{
  "num_hidden_layers": 8,
  "hidden_size": 576,
  "num_attention_heads": 9,
  "num_key_value_heads": 9,
  "head_dim": 64,
  "intermediate_size": 768,
  "vocab_size": 32768,
  "hidden_act": "geglu",
  "norm": "rmsnorm",
  "norm_place": "peri",
  "norm_eps": 1e-06,
  "positions": "rope",
  "rope_theta": 10000.0,
  "rope_fraction": 1.0,
  "qk_norm": false,
  "attn_scale": 0.125,
  "bias": "none",
  "tie_word_embeddings": true,
  "parallel_block": false,
  "extras": ["capped logits"],
  "init": "uniform",
  "init_std_qkv": 0.0519,
  "init_std_o": 0.013,
  "init_std_up": 0.0519,
  "init_std_down": 0.0112,
  "init_out_by_depth": true,
  "optimizer": "muon_variant",
  "learning_rate": 0.00914,
  "lr_mult_qkv": 0.5,
  "lr_mult_o": 0.759,
  "lr_mult_down": 1.5,
  "beta1": 0.9,
  "lr_head": 0.00672,
  "max_grad_norm": 0.5,
  "warmup_steps": 200,
  "schedule": "wsd",
  "decay_fraction": 0.747,
  "decay_shape": "linear",
  "final_lr_fraction": 0.05,
  "batch_tokens": 65536,
  "max_seq_len": 1024,
  "doc_mask": false,
  "train_tokens": 406300000,
  "max_steps": 6200,
  "dataset": "wikipedia_en"
}
Each number is 128 + 24 x the weight over its row's rms, rounded and kept within 0 to 255. Layers, rows and columns count from 0. Numbers have three digits each. The size before them is the row's rms in percent of the matrix's.

# layer 5 attention query, 576x576, rms 0.0358, rows 0-144, columns 288-383
097:138119187121097148128113116095105184107110149161151147135147111113108152116142091153131158075144139162145115115158120119159116102122124091137177116156155112127161120112117152160143129136093148152143126133140110164159117162092128109121161077099160138111124103101120090111116125142080166141
105:113170100136168111119111147126155121125140170109106119100112103123103110140060173099105079075113120114153154143134124143149121124136083135118129143135156124168083090181156124160111142133095134134130141141137108140123140128129124140101124162153095106099158138065066165101112165132115157129
101:092151131144145105114148151091140090087112113132101114103122130100119121109112156147113129142107165102171153107098082143122160162129135157140091141099139133100109132148137152124110156121121097138135135118190131117120151118170181118080122158141117132117157142137122149131114119115112144153
096:116123111157129105108144113084125165099152133142140068133112136118119101115135135125128127148114067139133152121038143127144155169138148121137136103166139138112101090154152140140157084135130106104147147109115147100084148127187123133163112131108152129107126139187132123144138103177149120110
093:121113155103120169096132117136121144119063098118093134181147109096156134099185077149120130120140095119156132154126151134158118094122153118142173100155144136148159150082123120115146128078084155152164083167117111130140118131152129143151174101132153150139082101170142112111149109108144082130
088:157130136107120122128162120148143161123122180165175157134116122134093122142094128101176128136140134142095137140109155155168128116114103135120130115168113135167128118092110135155078113094097151116132158112108125148138118149133114122117111127121146128180169070077135079128107158127124165089
092:175126126125121137163137103171148108124112144131138159107141136099077168141118101114133114147163130115157116109112158120091116115097160121144127105137115100142135100082073127091125143132136097112065094145138184111173112180105135121133072104124182125104111143167149104173154152141106093100
092:157130156117165116144090112144167082174100109134128138108134146083131097090104138083135070144176118093098160155103107122091168131153099155123145123088131118159108142127142118128140129125157110131149104170168158151137137141090153132121164112122114125149168117103119126129125162130184166169
097:158121156116136156153118151131100136132140143199134150109140159155148165176147108125137138129122082154124114146132163170097119093108137123103136147109112131099122190110121126069136160105142120119133157136116148156148122110138128151123119169142125189115124153102144105165132130115125057134
100:131145135148105127132123142154122163118112092164109152155112155148137067162193125151122105154109116118131170143091149162120152123114134134133111130150122123168145162134138094112142154171134141115175085132116152111118101143137156121163130171131117144116172103096155137123132201118098092149
091:122123090106107124156104173160168107151131151092146112115124116141103111101110139140100127107127143150134163167105182121132142143096098147156131125127111128178080095151161141118141142088120134104169154150106096062091086079164133103099113141078088121112140114113113146122117146140158186110
096:140118107133133127189158113101154104095113159147122139133132129132143188137106111117148136117149125148134124162103130132168118130103141137143126144165162107111147147186138138117135139151133112126125140080146119095107149102097135107133147100103126171076097168086079079094105123089141147138
099:146124106121135115150131156161105145126150149120186154127147126159083080187125135134151129099178092161146135112140178137120066133137091119101142127144182108104089087135100124098136125181105117106117145126120086125143140159096117131134127113144130132124158161117155147122111150130144154140
102:127117084129128111099104094129104145153135128123128130135118108161141128143122148143106164065115084144144135124118139078091158099140127147133120118135138120177106110153162116112147114113139094143137138144129129090118176091161129141094087141116144120107139125086142134166094111116127167148
098:134131115100107131127122133152126142146108171121155119176096121132128150157090153137156115095147150143153147108133115112111153096145114128148126169173115140154136101121124153109096131118125122129070122115118122088110118200157134123112100121110118154135144122128138135123102139193156165133
098:105145077148152120101109138138161133144138142114096096143111156153145115102116155131134141111112101092107155144118096119117094142154138145108083101095154123160116085148170118128152113133137151118138117121136124140103155089095139141145158131120117107110137114092145127148128105149104123128
102:053111132123151110123115143128120142135174140136107093138100123128122121111151135119100110156142127071141107178164086150128170148144120095115096140114147127113160114124159107156114110125123142173142139116164156132084120074190117144133098124140118092125100090165133076106081103098126110093
098:097126125149138146144089107155153154117164126184137165133169115151146149142130129154138120140104134118130147106132143130114143116148153134124122147137121127121127108171118126088126140119139164114142134113111113102047127091124151140095138123137173093109143135109144105083132157117115129081
097:146122096113160103130097150115105122163119124146158119115077109120117099133175144139112140150095098111130124097127166142116089088137113099129109120116120149152100123127110119118146129155133116158150147134119149131141127088146150105116104099138130114126078142095121102129126139099182133145
096:140127132117115130090120138115109134117148115101131135105183095094140116127085113093129151087098126133116142105124087133131183160121124121136179141137100132105150116103135123146091122124127116141152121123142119145104112134181106158112121121137147095100128080130186101210137151127127110125
095:162131135131114148129171171139113097167160135092186096066117145136110166138096137104129114105121163090098118137159109123116117104129115114111119120154130094128101137143137123140113144124140135103160118145128105111150146140139120101118128083138070085158087125112109123104114158124124158145
097:072110116128144133152125106158119145076123125113161094149112148126133118170118109111151142151148098107149128135117155104106155155123118127110127149151125138139098097172136147137159178155150128101096159133173107135151098189135123146094100069151107109165158100140154139134160144161148166158
108:113085154131148119142127082179071161173143094138184131164144142155166110151161134142146114092125109152113108126144105094105145150172117152123120120149138138132138162112093114143157119170155163127140127141121100134112109133129170130119112138100174136069146160130103133106135133093127109098
103:134129134111148104112124130112120158112162164093167145135145123117135102168182136130149105141169144127122124129134142150125168180141183102157151150153104136125133191154106136081144106116125124100151130109150146160089130123126141113149128088063124113164145152111127118090116128120138140113
100:158151167090135107087145113120084080119089143151132144137118102116085105154129115121119155132175118133103144125105128128117170110139099141143129156139115133079112081120082149126157137143130138128093126093069133168136121129095147074161154197102121116131182124158169139145113093170131174133
096:110123159126153113111116116092123129129126104112137094194106129104158126075145161132191120107153150128149128134116095093112155119118175124119112133096171143129123133139147131101144109082111125187132131176122159127131122122147120123167096150121149122159148153130112096181125081108135103120
094:122096153125099155144130114153131142148110146092176100123112156140136127129141117128128141129123131150111085108100150100113130159114165115127136145131120141097123130146090135139173117184114109131111116144064092167133130133098145174119160098187163149080113134050131132134127117111139123142
105:099116082154141109116150136138152160178091132100151085158130139095103118120117168136152126130114103160175115175150126093129127144150121130104131135127189147163169118110110106198133124078123133112176125136126150124146163110146112104134135123129153127139138132128109114142089116135167134122
098:126133075118084139148085113132131133154157167121126077155096105144099135122116100129124120140128137125151098125137098128142174139133116092118117201126115110100148102124118151101173132128111124102142108143160116166107147105140089099211166122142113126145108114123125155134130150076088105138
100:074125105123149125136135104138112154122131113124104162149157160095165129058089089121133132148109182139118128090121142161094114128136147171134098129084131111112132162094088145165148136149137160144110115123155133156151115115093163114087152113124139155102143111141123078123138114132131118088
106:106132142095110083121111164146159112121120112081128116129099114128213156120105125109136140129107115139113139111111092134113091091106143104123114103174122102135166162092135111126133156113136084130134116127167119140144133141153147113112120109111120114140142117122146111128148113119119163115
106:103163149105141132136139148110167110115124104153177110146083156101095120110145122111141151109131132141089110112128128136094111108144114148148086121119085133111150134145163125122079119133128095203152095135133097125106118109071127135138129180085138126131116147177089138143132107112137117133
091:072171129141146138116113164151099063086106131129089109129135153125144129142170148133163116129103106152138103116146132119143158149164158132135145107145128118104169148086124143143134149114136092113094109122152145139140147080106148100134128082097078134114122135147151149082114160116111081106
095:178131155152146154124126088124109142130164177133140094155170164121133109114127123129084098112172109160114110138108162141117150157138104131160071144094121175158091078113125113129097117191148108134108125106125117145136122168120084122107098157141138144138133177141150131159156123102129149124
108:178160155114132135098115090152113163114102157136158175131174145144156153143116148155125173134164120113137123115111136170098142120106094091106111137123109135088115152149105131130148137166119144097125144126132116162150132136097111104110156138136128113106131158114138127119136154124087077136
104:126110104112132092132089148116108128119134104146148133142072112148077132109115128135089114135112118119143142150141129144097104108133131137112102115101151147153158102116148175103150114143127102136163132122124163090112140127129099073147117161139108123146128094146118152153095145175172161145
105:122086140133132136107128082165129148138146125122135110140163127113115142103141121132158156119160113147138122163074091084112108173128203106124150152152168138142102126166126102127125108152159116156141105105115138143111126128139115137171153110136161092142164089114133098136125155103149150089
103:098125141129145153141102106144128156145146157108151129117103113089114105091152152152112110144138154135130141080144117171085108146138108141109150115111127112125143140136121136138160159112129129121109121151123122156155097116132107125100149159150102105133128099158148172135122121156134141109
097:099146152134106100110155145119138121132155120115133115115097136148130152114143141129111158171075122127156131149178153095152137110104149116119101138135113103143143183107195135127114169154115121116129145146142142106141110076104119111138141122151110105153116095141139146112142102136126153126
097:108142121166089106112088124151214169180154136103114141122147095184127088111108116140155132105128149120151131152125134161166073127085169120135114115131131130134138095169114128140152164107128166158124123135133117134154097133145142131074111120191150159117113140102126124143132123148115169127
104:123098147114132148116116124107104130124133115163165134093126117150138126129161137145143117143138172143147121145117122106118133108175103144131114134152116150117127127143103132119126130142123100132106103150090190136136141133097161180113162133155098145137084111143130171126100116152086102135
102:110121139116122109129154112136120139104171148144136121125097172147114159125131111091153143148154155111070162094105130120133156104112120118101132103135112152114112094167150102102125115117129175076144107137134114119119147073112162175113128153116105095124144073148122124136111141162145161107
103:109126110145142161120087168169125136124124109158119162133075115134145132133115093156155143130118093143116125151150119078145111111149114148127096141111131121164169141124120185159113115177115118143145147128138060130136122108115096164156103161106128160160137084132071152209068121127112094148
110:125178156105161145121106101128145120108156121166120164143175146111136152098135161103130148137127141114096118083138175152117138120133151119098165128127120147089115132121097104110116157144156128110097148158176123154123128155176119113106097098108121113115134128142140078106084144125141099144
105:076153124093117126151113151156154144145124143118146140165121123108146086111137125118097143171138147105148136119129075101160187164133102112128097128122131109135128127111108137152151088139113140109139162122115133136102099097104131108164133118147181123146127127087090130158099096131132152131
098:178116130175130087126154141143134134121080129126151127155171155095146117090143133133120122149138151113121135124113097136157131154121170175101165095140151102124149146093110086155117138148096088149094154088152098128128109159091080126129129108115108128144135143156168138128153145112154144185
102:127127138149098147170089153131125190083159120131150141157135142147117109064114115137154112111118145126139115113128107107091135106123130112116127109098115138142157169127167125132125116123137097066125136127133144156091115139118134104123132158137089143113146136156125164146115157129112101112
102:127106115156077152138188135174101154119145160118114119159136133117104139079134146072136104104134139101141113130110097149116114099094142140134102088105124105123133148069115116129111124108139163124130122141131124135166123102093110134092126130147171136145123099152105150150109111117114097131
111:115130153116120120145103204105125170114135133124118115141106130121173118095188091113086084137106118106177095100149114091093117126128116129097129136091152109132102144129162113156141106121130148102158135159139144126100138150151108153146104136170113126149101092146129143135124144169123135101
104:114115135106118152097054143160166109126156136132101135136156117143141111091135080130153159145117120093152118083119114088122138154154134147131084157128138189125108140155174129115142120135118159111164115116119172148139142161134129113176122099142142179186092108155134113131169109110155079138
107:152133118146155102113088164090171124143111146107143133126149096162116140138115143086156151166101095085104139092155121118125089167133142098166170122149138121128164092153095111175148179148148134159109151157135121113091079106120120083147119163110188158133129092139154118108163117154170124118
108:107097133141116107155127172097148155144123114088058152126097112125200124158123156140109080153117116112125108144145125134123108097119144147139161149105133121086129121118160128144076113117130093154154110101141149110182125141096121125118133124139087104124071165140111125133146148158132134131
104:104119114143163147128136119119118098090119129132150112140168108097110090142126103150156063127080079120145135170125119102109147124127163120104119122130092125112115146120099087131155107107096131156100135140127114113170117140134088104119107084119169152117115144119150099120106105155153154155
105:194135114128092095148114117145077105134101136109134151162160160131099129109093133122124111107082084101096120143108120160122142102122149164131147094121122121131124104110107167128130151159102109151106090098182113123141143109102079156110147093079145159112088114120143117148122158156143151109
110:114140144098165136093136132124134138096153126118115111114085108130136174127118070105130169118116162094140142094138129121143174085119132097107094138107144179095131134104092177082126092071162130064138095123183127192088152162085128139116148127136115105134170108111104160139103134133102156111
111:170117139139141113161117101133170101122105155092149145109158149146134120132138115150137086136098148164153127160107131163203115117139152129116150103153117113118113140156122127100138118130125096161087120130129120117137141122101108135116115135163112133111128165161128094158150133150100093143
106:092157138118121147093109114156144141104109108161096079089138113179136128120117102130120111166134136139145126111092102149133152095114075157067111118170120115118102179097109153119167100115132188072083128131099141146114105128153164125115154103139096109114087117150129152132134149175151124128
107:157144118155104135164093127131092170119107115136113117056141136138133144168126112162119124093150115148103130083086124127122105153161153132146164141145131126183139107130120134121132136142112144115097096085100117113155094151144120132111088100167101123120114117100103113117132138129139182126
105:127154131080156146152135128084080117096084136126135137155127168084167076078141130082077139116153166068163142099115148151119161114143146112093144103150157111106134157123136123099107104149153116095093102143148080165109135109129142116078094100141123127086114139162134102123170148102146127143
102:092162128137124156152171131136154127122114147166076100101100128105145133094124106100124149133119137132132119090116126125135092149124128137147109140134151186112160101093129092120100085150109096111149137113145141083165110141185121112150126085109115128105133115133124112182128130151120139115
106:147103133164160092090161141106113121114173124125110103093188082095149137158114139149164109171114152102128126148123172129110094126109170105149090106137140085103180138136149065156162108112130144119087184132123100142149144119136128126137111112114149117095104123090151104128105152092159136122
105:111134110149129150095165120162120149116130122132109131118137124132138110118146138111102114099166145123174108122091151151134135110128113128127144179108108092111145131083105130121124151136115153089132109131105152177094165134135147140126129106086093122132136109114137080120118087135088062105
103:139140188187117109144152104088143125099128088114095143116118125144162125124123142122113106154150173088151143121144145172133158098142087146135107126093141128122100106101121136138102128116122144083145103131114212159118146109120124158128141119134088131129081119149115116127134184117133087120
104:137131126111138148127128120146120138153159137162143152074112133150098105119171090123108097090116128158143087147166102096121147125159085114068119117124111136118105105094161142111098100133112166119150119141142115137085103108121105142154086177122135084111120098116118094127112100139143112093
108:111166108158139134151116123116157144135111151075108115089110140109102087128156127141128153103113137103096124108111119171138113117190070131135133140128116137097137137124097133103139102107130166020148100124177114122130138135145099129117141137114119126103145147158122150148132116127174123149
069:154115136149144127144125114159139108137133117142091158063117165086123101114152141109168130121114153117134120126115143182145097135152088148126133152105131117113144128141086109132132117100155140005155092144146107132146144112142098147122110118110143132098150141133144140133107133127151153122
086:120102193150114140145101138111135117090107110106148123151150104164139113160146117120133091095147121093112149137138152103087107087130121155175149123121111082115077082098137105104153101183134128131176116119142124154128144188169097194068108166188078130117160126187155120103151128133079143142
088:090125094136064147125151123144112132099089137127125156131139147169106105127200133107111089153126155127138117088136126104135077100142116138154137141122137169140148102094140145111155120126107068139116100138082149142118124146108139106153093109118121101136129160136133138120093128145152151119
082:150127116136128124093162115112122125119153136148136130103109128116132128139143162129108073160145070156114112124114142149122103132100085120166104103089128145159152135110129110184105143149135094162107125124097077146112152160124187127118156100119123164094121110072203124113153106115100094142
087:165102137171141101114142135162140127106136109127118188081137127057141120130119146092121106161150156114106097118153134137135146132083152155144117155138142123121160147095096137096168146173149128072087145101133128104111120098140101141104143152136123158103165134131136151132097121107115127119
076:094146166102134157129178130118133108109119127125179099114090144150097133120120098152088156180075158129111138117146118162117111122139101158122114124119129182129156123126123105145139127136094139125154131119142151149106108151111100107107107154089130118113124145145083144163106103150100088144
083:092104100105119149136094123108140101148147145144146113146144153137127107104075111101133151135096109130110179128119115130139107134102152164122125128119090145076141116121138165094128170115120106162118076149082126120167105083148122093122151132131108092168135127130132155141131148133101143153
077:089108134194157079149150103170150135106095144141111126129120160097109107080134103123103097167118187105112132152080126146107192098135119161138101130122161124075100141098158117143168119137142160124144084108158134146138167167168147136103132111106103154134115098081112160142154125123152086114
085:118137144150153157111143111095139105113136109097161104159126138141104146091152126140156054144137078145161159117112095126154128120109141151144136097151118150099121091121133164131082147117129109148104157130134121103135123144120142117170138126115135145165118168153125143118149139112103112095
086:121118121131174110128113116100132135113088145115134158085135136132139107078150140124126133103123139104136111112140158114128105140130126080195184137119135133143175144154136132137111133159121125109092094156134149119111156125154124106142100112146102122118124137157135111187127137134140133105
088:093092085181156121108141140124108136105121148115121185118118153099166149114136118136098092124125104146142151114131121125115148116112140163132166151144150144097085124123112137086173151125153170068136118125181159128138148110159107142157106105100108172141108104127100133127080154147129102162
085:145149126146159129103075098128091141140120133109108093122132113122118141127115131127095137143158164163098186086118117136069098122152134075142135103130113084120144152136140109093108123118134113173105130099131097148166137175162098149163163127150132083162125129157149100112117121159172125105
085:084122086112137091118147122106159114125135118114133116145139119112130153109163139145166122153084131141130090169111156121144193150083118094137089110139106082125101133171176125139106105146160138144100127150207153125126140125132168134134164148110087105130118083150113091142134140127104114100
083:131140132147117165133109146138163143199111138161120097108102123117109099080127161126147101075077132108093133140135150124135162126151127128123131133152144114115126184114157094101168112122139102114142121124151114142131147143179092151134073105125092172110131106094110105141115140124157116143
081:070171111145126125130147113113130128101119134129151143133116092177105155113129128120111122102113150106133110127073164146143116143114073135141135171103152126113119148092163095085140097153111151130181094172088085126125118118144115160108148126116130111132122098178134108180109114136128131146
091:089140181125119093132137121133059103097164122099086153117130170101161171141087156140162144181112120135102126112126090138135186106147119133163163170101181148099099126110131140103136113144117133132103132077159187137114155102156107115118144123112177135147136146154125143153107154094163168113
094:142126122079151107126122150129131124109124105117165095096115154149123157143179131119104106075151100196116102138134134155134140133107065153147118105113127122114141162166117109126159168111147117085131144142182157103112104123132164136130134086124162092110149095153083163136149142095121145096
087:169080106143127132118106131106132079145090122094143126191128119122126162135135124094140095162126107153117122075165113083116122128148108138170111118154144141170103084176102148128103155113130135111137131158125125131104125157150182120124165112116141142169117163119121101128119087113159133158
075:132160115142115187131105137123149200084111136184157155116146150125138134156126113111128101160170164081109105142106133134122152131095150110127127113125134112181129111120136095162121125148106104081117113144104150160123160084099082142083159132096178075069120097108109133122119114105119151135
083:135136115128128134144174090114113123142146170111121155117111128143140115154147180181136128163126127092143142142094098103105117153091139137160124107132100125149109110139170094158155140094128087155142127108139114142134118130173156145154153131131112163085143131083097117096119094191143165128
089:159086110145135093142079091109118138084139111073190095136130187071136108133134123141141107129116145099170098137141154100117176128133162124159122131110115151140136110158160151101176120103141115116135130147128142120127130089198131129133112152156161126106129085105151163116147135154145119130
087:094129092107143125128114122149161156109142116139134128140105115132144152124171103155146157128128123088124110106114121111114099124115171149096085123119120100116117103123106144129155109122111108134165130143133108125119124094137153162117133113138094166119141117105116122105142129150153146063
087:145104132067122130119103111151116127157141118140142152167137118094105114116088161142115109109150082141126153124150120103169156103097157126117149139143099107113123107099086168138130137138103153144112105161137147148137137150114124117132118139133084110115154093095076162136120166131184093129
084:137160143130129135144097118123106123128163111145156117126123116079139127103145111095113100116139131178157134079161189163115142114122138133099151122130177139130168094128126131165121108103119108109115141105119146135151129132117142148100127084143046086111097111132103100125119177166135149117
087:189116100154148119136130159149127149152154124106126120071151112109142128102111150133119128110089117163132118141067109092135081191154118176093147134147162155130088146110119142127121118161125172087140147122126121076163157111111129105153163144159075106185144142114143125100091136129145111113
087:114094115149138160108114125094151169141148129123115144169092095107106107111186132111138123122103157155131114149139119123108107115153165116123124129147131155111153102087127120158116129141139082131162124156126160133142131088091093154134102095139131098151146144118098116121095182144149113114
092:105134163134159092107058113114172189151142117124141159135177132095123090131121156111168123153138109138133115137116094181162147105151130156188129124142160120133128126095136113101092135164112092141088112144152134150143138135080090164122164085114140114143112102105108185086139129127137071146
089:108133073122092113125114102122126139107103137139150142153124107110106130121128133128152110120130154123136123158159137130137129147135140126088119136094105169133110110133158158107116133094126127113105113123140139113138170088080118132129162101136163148089161115119080099113113139114121156090
087:096143120159116149124140101152109143144122123124123100145157122141096095057177114154119185122158120116131129095107131120125115098152117149120085120127124117135118132113114097110114167128100121095188098142145120105079131100123135114150145164133115153113119110133108172152106135147122150087
089:146129135115151081110145145095113090123171141119140124155070119141132120126098110126128146138179091132084155134177097130076162143112133124126138140105134159114116111139139122153107093093103104146113117106120113130131144102097138101109112124135109124157120135102093145197129101100140090161
089:097127111148158128156087118173120132133105150086172125170121156125165125102130153105118152139140131178128151131116110089146117097111166152140074124102108171119128116125158115137114145165139096151144113095144131095084116103125189112141119117144142151160108143168130154146104103136122150166
087:133129091109108116127100131143161118102116141136109100143086109120116107145139131111144161117098134143122135098136176140171151148126117089138152149092123155086134154122136131135139144159089141122094177136196128137144126126093138098131099156117131126102133111133106141138117137149133155120
091:159132095110192136110117099131091124157141113078116160179149131136116190150109137164162151121141124133173122166145095141134109120083098120137106118111164137142147137104170103163126142094141163108126118167135175128131104117098109106148119146100134130105087144071097097129150164150122154091
088:108167110135132102175111152064138134168090125098136185132128138114115109152078151161100131128119113121118128135144099096130107120119088103111106143118120098126131132129123133093153135128161124097125119109118161143125134071125124144134108092150159114119155165149145092128141118153192171197
087:122122123122164127164144139150139138116099138124123101147100123139147107146150103115165072129117158123110114148129106131114103132141152126079121151141090136147163138134073126149110122138076131167134141116127151062108125156116108136172153119132124139146109138132092089140123128139085181172
086:117148080153108148101124157123121093157121142139113162149090139116148091109112152155150098146149125144149133137098159135118127122152127137151149111184110113113146140119113153109139128152142133136128156089116133128160103104106147106084087112183095142119107124119150145164122129131129136058
091:102149156093129101104149111130101078118087131146148099134112092134127139136190170127143099127112100114132162123119065115137137116163124135130101149147118114127077133158091126165160122137165130170118134141115098109103125138121107132124125119107164138120116123117098100141180154137131141147
079:117149162127106153109131134132105120108168094127104139134135099162158142112193106077144124116145082147090170100146128174132122130166155141112132140126123125112100141089125138126115163165091104106137115144108137088151138127122145143086093120120104116154140135153150159114147162099079139122
080:117107150118106155125078094145157146097124092133105157112160126134131098100149111153148116119126104133113150132102124141123183127137133125159130123112109145155135101106140134124171158129110138129130108137112150166109108100124156145090150127122130141150175099122113181077130136113156145128
090:121113100092123153087164128096103157166179125133103150177121104123109085127170100154113132127147092143127129080132124109118145166120101148114095098135164103104066122155107097140129125107172133130134133137117145140126146119155127118142146136132086152131093108113125143103115159153138145111
088:158139123089134098138125132150113176120117142127100134122106118121162133139100134150094147169122156154153103148132112161104079128130143112131133118145127103114130146141074116125199121104153110120118113151132120169102148103100117123156135123144141116124132187149117134122132160175109110113
091:149136131137142098133110102136147126106074140085152110104144120105133122092143107114179123130111136118115127077129101166101142129159149095124149138142140122100124157124139146104127114176123114154149088115130107142113113124147100144148130119142078108132133143124099139125158094107154113121
087:138153107173139107105090125167095172145131114107111196141146113099132107158126131116102125184105175135106131134109116128116145159163129142104159104123120127126138100120113152111150145062085143103113129148091146159138107125169112090115107122145172096126153128104098149089105142157105111194
093:102138138139140114111162141076157094142150119068165125128105156124119113094152147160121110098082134136106143153133102097100141103153090092154152120089055140131161134138116124138144151118131104125111101144167102160141151104094112134084174131141138142111122157153122131142120123159163146156
089:122104123144117154175130145144109116116161164155141093160104123154122151138170108103142153111159140114141137103119136107108099083103105097115083125126085086113126092143136120114101170104133132142122091169117113108088126133155121159113114108115178157082143144156098142095110118125124084085
084:151128104156110138134184188082143154121112138111125150172153125127135096118140091125162090119100149140124121111140094119090153128131144114118126123127158098130124148126108138090116128111098147160127115128117090110135113153106097111147129150141126122141179117117135106111085127153117101115
092:207148149077137143140094147081118108144148119099165150132120120127145169176116132100132109091139143097087146152122133152126099150125093138179099140163145154180152104111146117115167121128143122116138157149153159156080144131134155111157160105120112141139134087148091122098172132151159139139
089:146147111163112101148117149172138144145150131119157136170109157144146180071145100084160106118126159129142143118152110098082089095091077138149126071114156128089138132140129116105172123138129126141134113144106127102111127160162102141124128131125063135134062131107139166112092113129128141148
090:141140174121121092127116137132121147124136102175161093148153105159116146087140109089159131099150151140091148145097117160145177143144133113102145136087114110106128126105123095079089133118123110120087065113112144091123106131134114127170155164167158164088131115141134126162132122127112055158
092:102115136152134131125155134086123140131158188159138115169133169137121152169175091124154120151102107089160141133156124160119146157106153121117130143092127142113093113139134127148151143146140145068140190138128165111166116118142103126175139157129113126132162116107113109090119141124117091156
094:101140117155160166111150158140117090120130124132127167129170134156123127184138128127157141110094121117155136088083131095125129163159139135115098109089139153136104076115148108128113128158147124078147092117152105106158158096109100125123157150091147134149147160130126148157106136149124118155
093:094134130099135144137066140089146129150113176125142124122127089149087106131104150128132138140100139159138118160119102119121172100177158107111114125113127160135160141114122135126173166162135141074126095147154109114168104106130127111131098149138081144111132105104112129158136100126160143124
094:084173108109125157152125137091153126146130102122159098115108106072122136130172136143112153085177109146135122131119122102138119110104132124137130083105091129134092150110163118143122110172176099136158110105129115117105101136136101104134097150137137122131118123131125174116145136088096171092
087:128094143099130100112136117162115152098077141137134106134109140136083166119109109119136102125151123108154108124158110135125123150132128148136162152134131067138134113156126126105126106127158116085180137107110099135124107170141137173128094089139126140130113133104115122076083119102123097093
088:099096137123106114083112121175133106119122169073140167136152127174097132118122144135145155141129139158128098133123145158105135145156118160137163126153147106134100144155136129106132115098150106114114152150104116137120120143154099144133154106121106087108134117117135119112109134126158085129
090:099148144113123139139114111078132115106131122118128143146100120123186153145155126116102127141117090066175107114113122147111106166109129127127184115139116147131125114131154139142117122117132140110115113148140123137133151126085134127125120132167096126143064116145155136073147154109113124160
089:120157122113125136076114124121147102121169154144149132146100108088089116129135125179136123158102134139105130171135141109124150068175129153139093148141123127116130151105156131131090134163104085119119157120162136121079148137146139083137115099108179123136145120105201153146118170134150132143
089:116131128129121078096146155162114123118119156100130072120109104123105113215080132118142123105134103152101138150117122098136093092111085142139112109130151123142125119097152124109037157161123148134168174120118151156142117093187111098107114136132125125078160163110140114122135114077140147108
092:106121128134143124115165143120161109151122148163118127108142135128117118149121119093135063168098175116142125118142082110119153120139108162146122088129122134120122099167146122166137148110123190093110148187116134160152114099138159096173151128135160173124094093147125109104145119130120139099
091:112140077142138144096093161154156122121095110153139079132119094151121139143109142147133116126182143114123088127104142081163128174104141085136145134122133120132120138105136120115147132106123151142143151100092117162088115116100152156189099143154098115170126109142102137138111124070135156142
088:121127124117116116103086143121098127133159138147114138090110099115109094100124122127171141154101126146170101150111119177118148114143104134153120103094138186117169153143133110114139143112141119115127110074111145096132115129119099122113131106161097083129126114128141149132095140149085143127
091:145095095147152113106118149152124126154127156168124115165116132130127132144084139113099087140137074126118131131156082127092057145170097127164143141105126113148154124161119101148096106099130137148067159100136113100125138128108119140126125146114151144143088142096149121136106146091109122200
089:100105153118158114140144130112139104151143119133120116102154089104132118159131136129099131176108118099153144143108130109127101082109104103108152147126139126126110110141139107092118132138167079123140145110115133125186108148117131100159146115120081121131143141143121108147174130131152116123
098:123137094131114121145160141139131122133121151128098110097139146144139101150175111097099134127133145154156112121106115153107102095131204122122087159133110104153141111124135117151156136131113128128124096091147120087132112184134144143113119111103128120113096130153138126155122145123097100122
101:107122152165112068119094135108138162135108155115154129147142161142102158091108124172119095121098078122110153093161148121166120100138160133138170143187109127092137135108098137137127127133120126170122129132152127125145159101158139126120177134139130154129122096174160116142126139133174113106
093:141152118110186140156148134156115126141177138149163134129111135122134132145126093132107116126091146135174115114117103095121093147132150116143114120164110114136120140107163112077153113132139127107094112094138112109118117101108136086104175150164161124157107132113142138113157059140139115119
101:154144126122125123131077144092111110164122160113144134144104100108111119095162120130103139091090095132143161113139138144150111118134107137099115156091130135125136143109129130149125143126153132091071102150151138182129085144175159105123153158114140161117151098162098080145123117110139079106
097:097135130086170130102115178115171116114065138145103116112120107102116163103121115175125142096078124175121138089144091114142126156092164133100103162140110087099107153135123120130135139096158109189123134139111108079149118157131128145110124117101095137155135125137167133140164154129137119128
092:136097095107133105140112150106111110157164101120139136188108170077145128164110085114163151185170148154096119162138128092104144119126116128139115119155077112117129119149131119105094124181123100134095121131114115119127152156146154158134142139127147180152104112067145151141153156112149170118
100:146117153111170087100164154132160139166154183122118121138127107116097142108135082099145169202145115117169143114086148114142120138147128084133115131101096109148104121132086159132110116117128108131077137146144112155174125110114120111118185134098133120160154116149129157128130141099105138150
097:145119105172159129147110130179137126116146148154150103150083173102170138135135105117113143159144115130132127117113141132123089149118127141168102159087153131145138121140144076055145129132098081081149105118113135149118132124087111153140083155138143125114151131138130136148114132115158107134
095:121125138157120178116153136117112141127157128177123126121147086060141149127134148119171139113153120160108112138104122170143141117107127132135132086115143176131137128112145134163136106133095177116121108120130141115106153167107119058110144118167148112138119131119131157126139136098162148138
094:134137124168128138146135129126123153116120128176122147089139122117130151115144121147100154127107171140121139098104068134138101084152140145125130100126128122112113158135156119099115133111090086112153102157138140101146129116114159154188114106088159110129145145127169150084111123107111159111
100:161151126180123135105129102182111130139173118171141133151077107109122208132141141164148136143145129099164120150125110122150121155094109122183124114144153139135098126184148112090132094132104060115074134166100151110154104124082084106120134141149147147118168177133140164135092118078119105136
095:157153138145112141115136116154125154092097117150122111125128095132111090114116114144086086112161150108110117092145120130168111102128114135086144143107128127129163134104154101132146145088102147122155172095099150109119132095129134133112138097103104139099107121112172125120102096102134103162
104:152131124088195126119175138109113168108140102117162142150110130134148132147128105119151130124145117141119141144107121167089143144165157132100124088136071138133113150157128127127142122149129160118118110115150141143122150081187126164135127092153107150078123124139120113092107120156120167134
102:113151135113168152118116167138145148127128139094130139135136121091131119146122118110121124141090112165153075130106122122107119129106168116150096086117170156158106107125154112130148158120153182159111106106163146090159135138146148116134111141132121142122131158159141116159108125155118131131
101:150121119102127163076148090147118156111120107135118126111113163114133120109131095171099112157123161124124133107142115152150142160104137160109152159156093160060127135133175096134132170131107152120145115152107118130159124140133139110148169125149145122094169067135112110092127146088140172124
104:149098132087141103098173129145109080124123135128093142139105094130087119128116137133123144079114130174087090129090110116128199141107109104089146115131122149101109141094139121162106116058150142150115125165143127141120147147097138138126096085099138132124101139162123147137098099137116118138
101:141166148151099112122130125145109075110156100112095100119103148092108091135124119146114131118151151078131143149133125129158124077119139112091122138116103098134134127112080121151122117152125138133162097133078128160137113135129111117106133122170110142131149065134161126134145117102142141140